config.yaml
n_layer: 17
d_model: 448
n_head: 7
n_kv_head: 7
head_dim: 64
d_mlp: 1792
vocab_size: 16384
activation: "tanh_gelu"
norm: "layernorm"
norm_place: "pre"
norm_eps: 1e-05
positions: "learned"
qk_norm: false
attn_scale: 0.125
bias: "all"
tie_embeddings: true
parallel_block: false
init: "normal"
init_std_qkv: 0.0189
init_std_o: 0.00324
init_std_up: 0.0189
init_std_down: 0.00324
optimizer: "muon"
lr: 0.0148
lr_mult_o: 3.0
lr_mult_down: 2.0
beta1: 0.95
lr_head: 0.00677
grad_clip: 1.0
warmup_steps: 200
schedule: "wsd"
decay_fraction: 1.0
decay_shape: "linear"
final_lr_fraction: 0.0
batch_tokens: 131072
seq_len: 1024
doc_mask: true
train_tokens: 1057000000
steps: 8065
dataset: "wikipedia_en"
Each number is 128 + 32 x the weight over its row's rms, rounded and kept within 0 to 255. Layers, rows and columns count from 0. Numbers have three digits each. The size before them is the row's rms in percent of the matrix's.

# layer 4 attention query, 448x448, rms 0.122, rows 309-447, columns 64-127
085:094135177098161159171129141152102103138040095111167118134102112112140108113158135113172111138102126118112122139101137150071167180199057195139112112144146147105148139143058075154138154145085153
093:203133117157102162137137112139096145152112146139176108094126106115139091125174120146175132158076158176095164181122130104088111124108105194104082175154090118098165108152089101099109093166134146
093:098074158191122167112092200090156138084152168156104049080142129123126113131137110069101113143166081113142167106143097094083084152147101142124150140153141069104131092122129118159132155147091159
097:119135109172171117168106086141099078094118180132130134108102083099044148097143089098087102129116131102085143127139138178137135181156143149091048085137165131098123134124126153162127129163140170
092:123130125214141138183111142151140113131147132141138111152120158175110115099137135144054138145123110156032043150094155150135213188154151089085130169109099119105123118089111111152068164120134141
096:108178078134150137105137124130076148124138162110104119099118098138151121114146165190143113126118143180066120137092105156145083153082116135136098114124143127178163083184133104118090105087075103
091:161085193142189155133073144119109158143139122080084144110126146173165112138067112179125166149108107146069132129102033106111098136157107142094121163156140155122189146137168133087096151116179099
098:101145045092159149096187170171119140142204151110119181089125169140084136117168118099112136186078191112119087151113105085124161194099137098134069067154116122123124143088097100157116152113152129
091:140167137102116113066104086153126147144039137109141169096083157134121136173089144129153166144180171080021107136138109138094146188117156109131130120083151109138133122100140101101100139119135156
092:149179156118146129115134131137158150147144077149094086201112165090115184084165193121144103216172106099117081124136157106184125127140091139136157162115152163082091099129078068101125142101111168
091:140105091152122086158119093182094156136142123109131173164161147115129158123138161144057138138116159134107140126153120101145083062174127127173111105120087146108130114153078078128095139131243096
103:150118168113073136155131172129135124125132108193125129098075109170162152111056150096168113147177125105150127138092156111143121183126111097095088107098181116173137163163055113163103124127138100
115:181146164160126104150145127127107095132122160122117172084056187134134091126110103094123082116127133112164154135173151120117073111144159151148093138108150115132131103113117143149166110181118091
109:104075134169150142164104116160083087182150140129144060090075125142132089141122150135131148127086131120110149160159076133161079157086097076068109103180114176135146118142149058129177173153127073
103:138144178111067102152113125161141078135136115102175103135081162086151069056124098114096130124126165095132102167095083112109174118139101111173075188099102153182153110120127150119152118106171125
106:109111135169146107177126123156138147197231183155156143133150142130171134137106105099102100114026106157141063088116080126198152093187157147137118164182136063135128198146192147110174179167065105
112:164130071129121211083169130083080098132158110109149187124122150074149126202128093081080076104180136138108054070103092117115167178102182128130171147124065115116158145107109102156114107129145095
108:138154149150096138116158108134151090071098168120106125123125161146104119121124097145097071091172154125131148096123146106106142114153141112133106109121108058124161127172111187115159174160139153
109:174088150163162167144101103146190133103109124180102060193122104151147195109118153094101124136125121158144137108085147145169093140110150101071057137146168135088115100132067232113091169105121140
111:132114162140162079147146132124107099202118155154147091136121131123061104157107096127175182124171172119115069112075134125159135091138114126155138179140069140110144119108120095136107170114157110
106:142113112081098128095126109129085128131145118133146150145176174107126143098112083116125100159075112145236122137155112089140069140119134117042139093169133168105109163157132092087160090153109047
108:113138113160148122136151102141121132103129119052124128120100101079064193132133151093109138076082188171151104195116181098161174154111134115150120130190133145114154087122082106176104145106121129
115:134093127119130159153134143107157183116104101099107058153114134166083163183130094146120070139135127105161142170183124127081161170071065145119157120103082108122146146112111155144123154139101164
109:108069174149134107120144171099118184105167144112080131067150093189125119181084144147130151118099116117111142097057147120135214117124128140165187131103224175101081111155176088069143147196111137
106:202104103068087161127137081109116105189140105101153121160092036114140098138127167100149141155143102114153095127125103121151155113164137131099109105165135151117115154117130143091119106180088097
106:122083125152127172206101184160112104132213182120137212095062152118166088145094137098150193164157168146101133105144079111208102112152136167113139153152130116151136113093128137074088155121129119
103:165166114107128138108118116089133065098128124130116125112153175106090141122127107110068127071115176091153136145095096125066120152120102126123142168122123089101113048147114174120102096126172142
107:089087066100136112108110079129169167126095125162144179123147128088170127116125150096097117113136162120094173140180108137130181124144148104136072129153135138092133121090181087167107135201128152
110:133149101185163191125158122148116093133136164157168144086103146148130145169156156080217142110123059142113134105140153120130137155123121109111152148133146127141129064128132139163113157143159144
106:192127131090092153077157089081100145138129154132120114144089115096122181156101160139114061103135140169099139149107167195130142121119083150115115139157162117135089183192142122127064121172114130
105:095192143101144114146115113160097136115068116145118165086084071192139110156134066159074164117065119103132153069117130193140087116166091129081145125152068134178107181107085138106138123129079106
111:160187142154157090142103103124149169096126130146105131101102186112140122154150126139143113185153155175131139066099126195087110137112113082125097112134067114087064106113138132161129203145125123
107:187122061110086127102103048114117194110170146110101140128137161147097138137102095124106116081120083112129161170182063126161140136114165205156105193117161093112105139095184191190136133159118130
117:157116142097088129159120127117129116128193079167152178092179190156175109130164107110063126104110088164150136137166142160153092191104132124215111155115122136145104129057105141187147132133137148
117:111140112140112113165095129170116158129197035109086122094135127128136212116161135106090111143171091118143111112106158109155142147133117102176082102082142065151128167135130025165149115156162132
101:122104161165083131133128160095120116124111126140145134089135143137157170095119159126165134080159161138081152096082078126172071105068153091075144155165090125117174107124136167158131154172033122
102:075114092131206220108163180166137194153100199077137106133111112158115111141103128152140136033126104166149123102117158133126112128061103109116161102144169146112127105159076121078117102171187107
105:131160074056141163112134144110174142133073152160114127117163106115157185096080059148161153107108154197147097117207150131108147125102052087117121114122150150138120121109140131172099126159135089
115:078078161131114154097077125111164112123134128131167104153224126168139114130164158154131144105135130139140164145133136187106165123168111156081164150094071084138095095103174155147137179148098125
104:157141133138138144101099138133116138121142096143085184150203113115118080159124128113051114141128068148141116098136085089126139153125149166164149162175113050124145138119157122145097121108160143
103:109122151139135099206113147115168103153144064113112115102107114210164137118079159092126120143115150123144101125136166123082112132145103135116039148114137171075078135112157129129089148163072129
111:087104135094170137054134098124147089185109204131121175137130142141163125093117101131109154141150116135186174111125150142121095099144123140137067116144142118186121139116190128122070145091155207
103:115108150143168165130125149110090107157184156202125108104162102109148155111139148101152124115150141110120128080201112129141164157130148164227089133172136172157089125142148150119090109134149135
110:109108072094163096144100152207161192092142186140137079121118118079118149125149142129112165111182135078146128170100082126147105130146116134110158128137131104134129165093181132111089125135078118
108:175047143198138126144054097150185201123115110145140149082099140095137127142155111103188154109147159135098136138165112178186195111183156159157176174080101113126143118158153119134167159091159148
107:121164103121110137118154101106075158066152115120093132114165152174140156143131152143179090184092104176108123156169112087139164151133164111134155115093105141093130129149116133168057136115141155
106:107170094125109161140115143103169165115086118180088166132128146121152173126095180131093129148117114162119174179117095177149096169127192142120113175192156107125153198143127140103077109114123143
105:155107087088129057103147132182129110151131104168112124125142146107131126145125201087149077098138111148087099165147110126121144184116058107163131108130152153147106089149153121149166092128168103
103:106121090142105157165190130122069095141110108120131109160148166129084119143120150114055164145144165123138157110157123142130105082124073151128141123183080136202082064155157093113131151149116083
113:090170168158167174111193118131152088095078135121154156093187112101156122183143096136132138143131060129096160179087130148132154087138108115156150068072117080141178075100131145097109088098166165
098:152168057175109142113092140123145143096140213079136085113100100191141129181135093174145120124154146111151150134103144074116108139121136127197101143182081096119081144160145116120123102106123115
124:120151096176180171216109097068158121166145109057106142097142165099113148136124177102075116161112100167121118125168132125147109143149191140073060118132143149127104130088126139123185102122123143
105:122197190117131100116160130147129129065150097116128148131103104095137101123097072076122104149114140125200131173138121164153083123110121125153212161182141148138136107140087186096160123102123134
109:166107110143083145139129119129094150137128108110157112111154082133142115148145190107025129103128144186149182128099075087143104062122128144117164123151097139162184066147071197148093124102138129
105:103121092122126144155096171095144127164118171118123132089103116116126124125118081132105110130114135138166109167137114121091151157148138165101177114136126160132076123103169064122124128094186159
102:150118134136125119132188143174125125108125174126108145121181104136114106100117142128120125168066131120142141170135223087142144096145107117162149151125111139052099111144132100134174125094168101
110:155173196144132131059069122141139169126117152140164068116115104149157139191108105131133158069119177107115206120119101107137176082148103122096182113146045170125132141122113143177053069141142089
112:118092061108098137083083127117159082078053100106141134161071116170150134086151159110151188127164099161165154115101102134135076233099117158107093087079147117094165140179211140139172092145114182
112:154123096107185133120159111137148125104150175094107146176131139139104137111090108147082148129145165162127153117176158125174147169094084173137093142156076130160126105175100153074196113151102125
109:162157120087179181117142114078085144099155134080128151139144139106139098111136114151123065150039125119166081119135142166133161100071130133099138120129136142110146141187125143106118099100160115
111:150156158125129134128135085114171144134069139182116128142105082160139160158117143154178177123160124135126119102118166082180078121101065097076089153176109131153134085137084165091147163168088119
112:155201148126069106167156149105140130121147152044145138141086204125115057121122088122161162180056139135146136117149146140095179076162087105120163114121144096085166161178140155113174124102147135
105:128148116078132107167100141128117118110141106129136095069110190114143160121136128123168113156186154151124117124118160188116077115086197090115123139130105135130170105110194136166118140106088154
110:159125164215155157108078118129111109180091121129130164155128130154107135176118110112118120124156081146052143194125135198088135160103113127141115171165130196082147099165098107138102127132139138
110:070143085083131110118141090084144133156110146155137170156114120081094148122102146133102063127054105138171046172086160171104121131134103158076089101101118082101113115182130110158127104160134139
105:134233082198104113101099137128156165107161081145123142100197131067091151086115150108136118126158136070153077108103123154168120154111154103128135156115140079122141124084121141106126131125120093
110:091096173170144134211113100150128200100134143081174141161140139122176160123131178107069196123187134108103052136158180160116162099145092144143131187193138158150177131081073088112120154097131128
106:139154135104146169226166193093118150133106194088140123143162122120096110151102103119172144132167163119054152078100085181111102126110162073137175112083086110134114109102084127123138133092176138
109:191111154193157088146090162072172111099156143084096062132155076114099140067172078135178116118111104150100178192203117131105127100161094197149119110164149096115127116093100131125176142121118138
107:089043091133129145125106131116125148119162108129092094104085109126093148151116155097045101070119175175133149129162112147097131167152109139161125123166101149119107111101101094127131090071149130
111:160179185152114111104076103093083129104160185118107113119134110170149070154123095117106094137058143069114191081134169118165169110065177130158144111168191134170165077148135186115108141106139144
112:100109082125199164152123120125068130128043123077088103149147099193132128131137080147069147106199068202064160192076155171081103116073089223166111037100091122095116146095138132165132139118191144
108:104175146115180111101146127149163142170086194194122159167136159121111158106123115067107158123153153066152105141118146077133099160088175106095102148140173103165127135135136092107094159147215116
112:086147107108148114100127155184122084099128081145079131076074185170117138103127087178124084139088132185137111084174103103057095189094080162168073128099147165136156146132134137125095190133146142
101:106110133127133124125192144127137071076127099140161068102158119154123116138149143104129104125097047120134137123056162092103160119141134129107108120132165064159211142101132103099111125145156128
086:123167140073125107118176168148140142133129107109122160085133142076075113141057078201073163110105128139164090145122093075134128144122111127079121121138115098129087155167111100098157144145209151
088:129076105097156159137125127150185093140161119125129131156109166116151176093127117125117072120141104097153114116122054104092138094142129124129119083168169157087141145190103132148102181124143123
082:147106080180104094142135149160101101106184134114078158145161123153114140152135125142171155131090117144050216138120170154123142142127089145111148151160142142127126161088100086126101136127084149
089:124138145101106142199132101110123146144138127130133140170091174076153090120114150136091165103151177140115101093095114155112115102165132104150077157143154183095145164025038149127115074150100145
088:112127136124165102076117159128123157125097154134123136128142098096126143146123117115062161115141135052118122157115129131172136089142142118140174087091124079064107125187096176106080107161148117
088:140218078108172091156170169121139190143114161131128113101146162095116163078123068174164120123123132171132137125093148118113089171036083120125100099133178160157137105172173088108118143095149074
086:166097135122124091173144126100124164140124151158116179135104125149137146157133106092096152139123111145233139149141082155121139087106101137083110107137101118120128138126073160078145120142128081
083:162141182104067193113100096083121081072051154104094169059075076150156151163075109153132180140210145121119094147080184117106087132161111131132111151069158167058113140148073051164145111118138150
085:175179169130038119158139155146099125132122141114138148143094141140141130103077136124169106135170111150114195121175125113137149133118093084113176129091124149127052088168105112121087176147110133
088:109072107144089114108081086128092125114103175185118143106157064114066118122144125119104116141110087103080166111125104100138097181119114085184111129083172139118138121100106142172141177068120131
087:098118175136165142115095162133101118119072155125134122076141148113139157118176175093159104180167174161119117186143086145128142114066130144173054141142107137118088139122101139195094166100129137
085:110107132158107175137161158147115152133181082093138142165118035115147122112120175110171174151087116099143094183115141133162175119083167115134159095097079130157110118129071160144191154093108149
089:148118128113145144116119127169100062104074124205160179130085107151148130172149069173172194129140109109131094144109125160125085153129137089170138089141095111150158149131137082108109159121144096
092:115111135103116178182109207115168160105116127160106139084143114170165179154119100153143100124122120121242098105117127138177132190125080100100162097144087112154092125210111141132058162148119156
086:128128149084161124189123123158139108076126125121113171105096073145132105133143158157196123087084056140125112155152050113167119148167074152170129161125076170119164146141150195164101071100102169
089:161155139080141110117076121110127114155076095141132158135090109114146083122136091122166162073120190114111128099167062081060051100118070139120134158122200116159134098165110148106143090146086161
086:160141105121180141155111160049123140096091153147079157131091138171122107152080144143131150207111166144143092117154078110089106121123108120137093080064137110106189137138123141097164123152146190
085:133111152166080157160170146239211149133119180130135154153088088074130058121170127143117166141095119054115100124084136131128169083153166126085149079163117142118164069160145105153150100141135126
086:144119115060065158102101160130166172113124123138149127126152133151096137202173096107149136145117109131196143131181104155129172210116099133153119101204143122121115136068085095122097104103129146
082:141143059152138075055156115098041114157130148133126114163108144083100107120114124111131086150111172145089156140163130118156167134118101146173077107154124118094103137189087081170134158202117190
083:087079152121144150184127121135188140140106155150121137110124133138149119120106165146101156162090130147104159143158144134114184120143128154153105152187140110143158126112111146111125170080117078
086:136087116131109181053113117160126109084137150150100143096149170092138142094079099130081086087143091161166129131143134183122161091100063097107138113194136120066153110125153112107146116119113131
088:090143124124175075158140147103146126195076101104096189130144127076189178131107130211124120119130138183157107151153184123121156154157098126108100183116122151081135116090111134093086152059111140
083:177113154131100208151123108091156137154085117095115156073136136131127088139150139137105104121112085111128109091150123142102156135137132172176148116152119169113107156107149147145080144121153079
083:091067114113167137095144156125169085182169084104164153144104119067129091130114126122133076119119166113122093131143117087180116139138139117033117155143128189199127095142151104170095117145128115
090:135121144056132109119131109129086164184111170149136112119111112099130187111097042112149105114244162091048061117135139147171156142141150188054113158157130176169134136142125138057142154078127093
087:091151116097157133179163161121137089102129157145119144184188161174157098165097144149177149130118103204107182192095107141107177161146122114111119140091069114171161106177115090107083084054115164
090:106126181091145156174127106156145120107160158115127153126093101113100113154121163105102092122092167093133027171170173099179110139135127060164165117120140144163154124131154151102122098148168084
087:098127124118108111095110116140117095139121095120156179182136107120113101157171116145153163151113142151196129103053133123104133066158177166165138158137085124203123125129111054136157099115124145
084:125137112135160139068114146186111065159041155101149063118151068101130165123126114082164123071111111143088156136079143081155131100148151100076115131082181134164127122113123088113157091115097121
093:110150143108118157116114145161133122100049101158104199170131118121126134133142172021123137134141075150113138173177104150137156150131188163161142168190099178143109110132150115143107170121107142
079:123151045132087110147172126139131133104139126152089158141123107142078105155119087162127136105171166088125185163166147057155138116130093129146115087136083050108143127168099167171134197122207128
087:170135116164137144119131147148142161112136126129137153110144107171093127150144085174171124090152119170104154142149132177127117129142143156099137084091140134119095104098052101189158134102072081
087:114105213118196130155132167147134121122105106079128144138113091173103099158201172116135136161130123100076149097131126062167170125133157124109138148101143123113158145129128154080099184101111138
088:161112202128111081162144117136153087109094075162160142130148084132137104136153113118167112113149112118135157121170109112097128144142151109141105139158165172172148101079122119131091147116060131
085:152115163117106060158167060117092157091158173130105142102135104090141083112158139144114153130193167131136177110094127136178152075087098168164155162140155124118131118117105142146083110126078148
082:130132116118145129089079150188131115135137137188102107063121164141114123136108115095099139121112144121055130096107083128099081049111210167130073154166130073119184128118147178147138142143195172
088:144085171135063122158120109119164143078081141066117124171111174053171151136162070135155131141136177106115165057172175147133087107121120128124126130162103088120173079120132144098072148131129120
091:157113139129182099106136075145123155140169088106173104140152132122129158149112073068116217076168182119130110168152127171192090088163155119137085110127150172166157125124161068121142147112144121
084:113151145108196154094106111095125134117146037149095095159127143136078126135156138119156128145173097117052106096119111089163187129136158147085134162089113123149160105151185128138135136070118111
088:116111176146121131082136127106124112135124159117170147150164162108108163146139101086092052110138141134124162155084095061163175112164147188102127128054148163146125110106063100155105090142134133
084:066159094167113109124159115172181146089126120135121112159134186139081101103150102147116125138084148104064108088114150134168175068108139106210127080102150146112061153012081103150112148164115118
088:100131191124161156177123086141089160132128145142148092149090156128081116119152143079135098113119113135122126080149124199145129128076135117140077144103121168116136088122084139096105086200171145
088:127160120108175160107123124112124148148150140079118046157194103100140131211131152123105118163151091138124158135103162151149132079161130095162136063094079112144138091125100087095150114115188148
085:188137125123105169101153147102116164063085105190112169110111145122174128143128133110176142134126125110173161087163115153158100123144149122140105141108142094123112099145126132141140093066047029
088:170159097089063126154191133071126183120174068065135134126133139124116107173139157132116136172118136177137138190118218125082109137092177139140143155089118102141111173150086134113074143107105131
089:121156111132147156157132099154150144123121060116101149171172119219137118098122115130069044181102093144087162093109091182131125143151080103195151146080117103146178111072138143206208108144123043
084:148165079133098151151139129148193079169033126113090110072095088149115153123061105120168170104149162161098125116143099077127174094129157117122119161174138164177149145138055153077138145105117110
085:130143107182059061091133087143155136151171104150108116090164150139073120181147088104108075130169149118126088145143157145199150100115076102177086130141118111153111072130141071158142155131182076
083:089154042103126162128173102119164102090158138127134165125153192143133161143093154127094139057145144129161146116105069093113129205132196119094214189112170123097142085118090127105157116150044115
086:088103130125140145173148087106134122152124150090139168097165086088130093127107148125117155147149096092144100115127131090156131107112183089162051110170124079120179111078164178161065095157104083
083:104119128164111135135112206094086181086088063091124168135147114186127136133071127165119148135133144113043064145167158126116128133126133160132176149115136123110113153120114122117139103147172126
091:156120107152118131106100087136197037104176087151133143136144109134088172112108135096195127141094178090153105129127085135178128155096200164111121110108144115144164126175125133120173128082123185
082:137080130177136108142113125072117112130131089085180114178149068129134133079117133123155104081085130116121107141074148112109078146129115111120110149131157178130126105144178179134142127123154095
087:126155165125083162086116144125161148160099167076148170141135172104178124139082142119160152177133126136098082134113101145062150059119118121068121123153119161132086135129086161133181120122122102
088:186139112136052144135122081069146127180103142168125139171181090107103132157138168079114127098111099098109159117143129117108117107158119114114129215188118150163116110218161082149091123165070166
083:123146069172077144131177111156133199151080124114096148106169141156130161081161124132154147134057146143087084101150100130171095114142127112088111081136130127101130106136132062155108115120179101
089:098194173107090228135168151053117161163107108139126146153127144113120108150141076142120116103063145166155189149095148155123114111063115147114097173176122143201100069146155082105082092175129089
082:174133083143093075150141149135113129096098144068105120161118138108116110100120073181075140174147135169142076088124148161186188191151108139158131119130172099174141098162099083075147151074089153
088:089117145079144098154167137150178084079129159178144053154117172136159128171160133105132166112078119141135083168167182114116102107082205094102125136130099105120099084098074131175172143127088143
083:081145130169133184118080120124116144128077170111146106109106164162143099148100180149123112098179118104184133137137136098173130150162081164114145105082111164127100105127016150117152120173171136
085:142094114174138110183166129131131105159132104167116134130190137184124197195149140125120095097134121106152155137153166100103156165133151140124119070105070135166100103090116095089159086132185156
087:157125119179130120095098067171104132215184148142140125113185154144133161144142150140137127219109134156142127084147063135100103226090103178150123073180106140083153104047106108106111147170150125
087:095136139161129144143163132156109186243140120149168115193114108123138142187120101084123046104052129126186096135144182195109118146149146112155169089143153089110166133069123111063094130152124112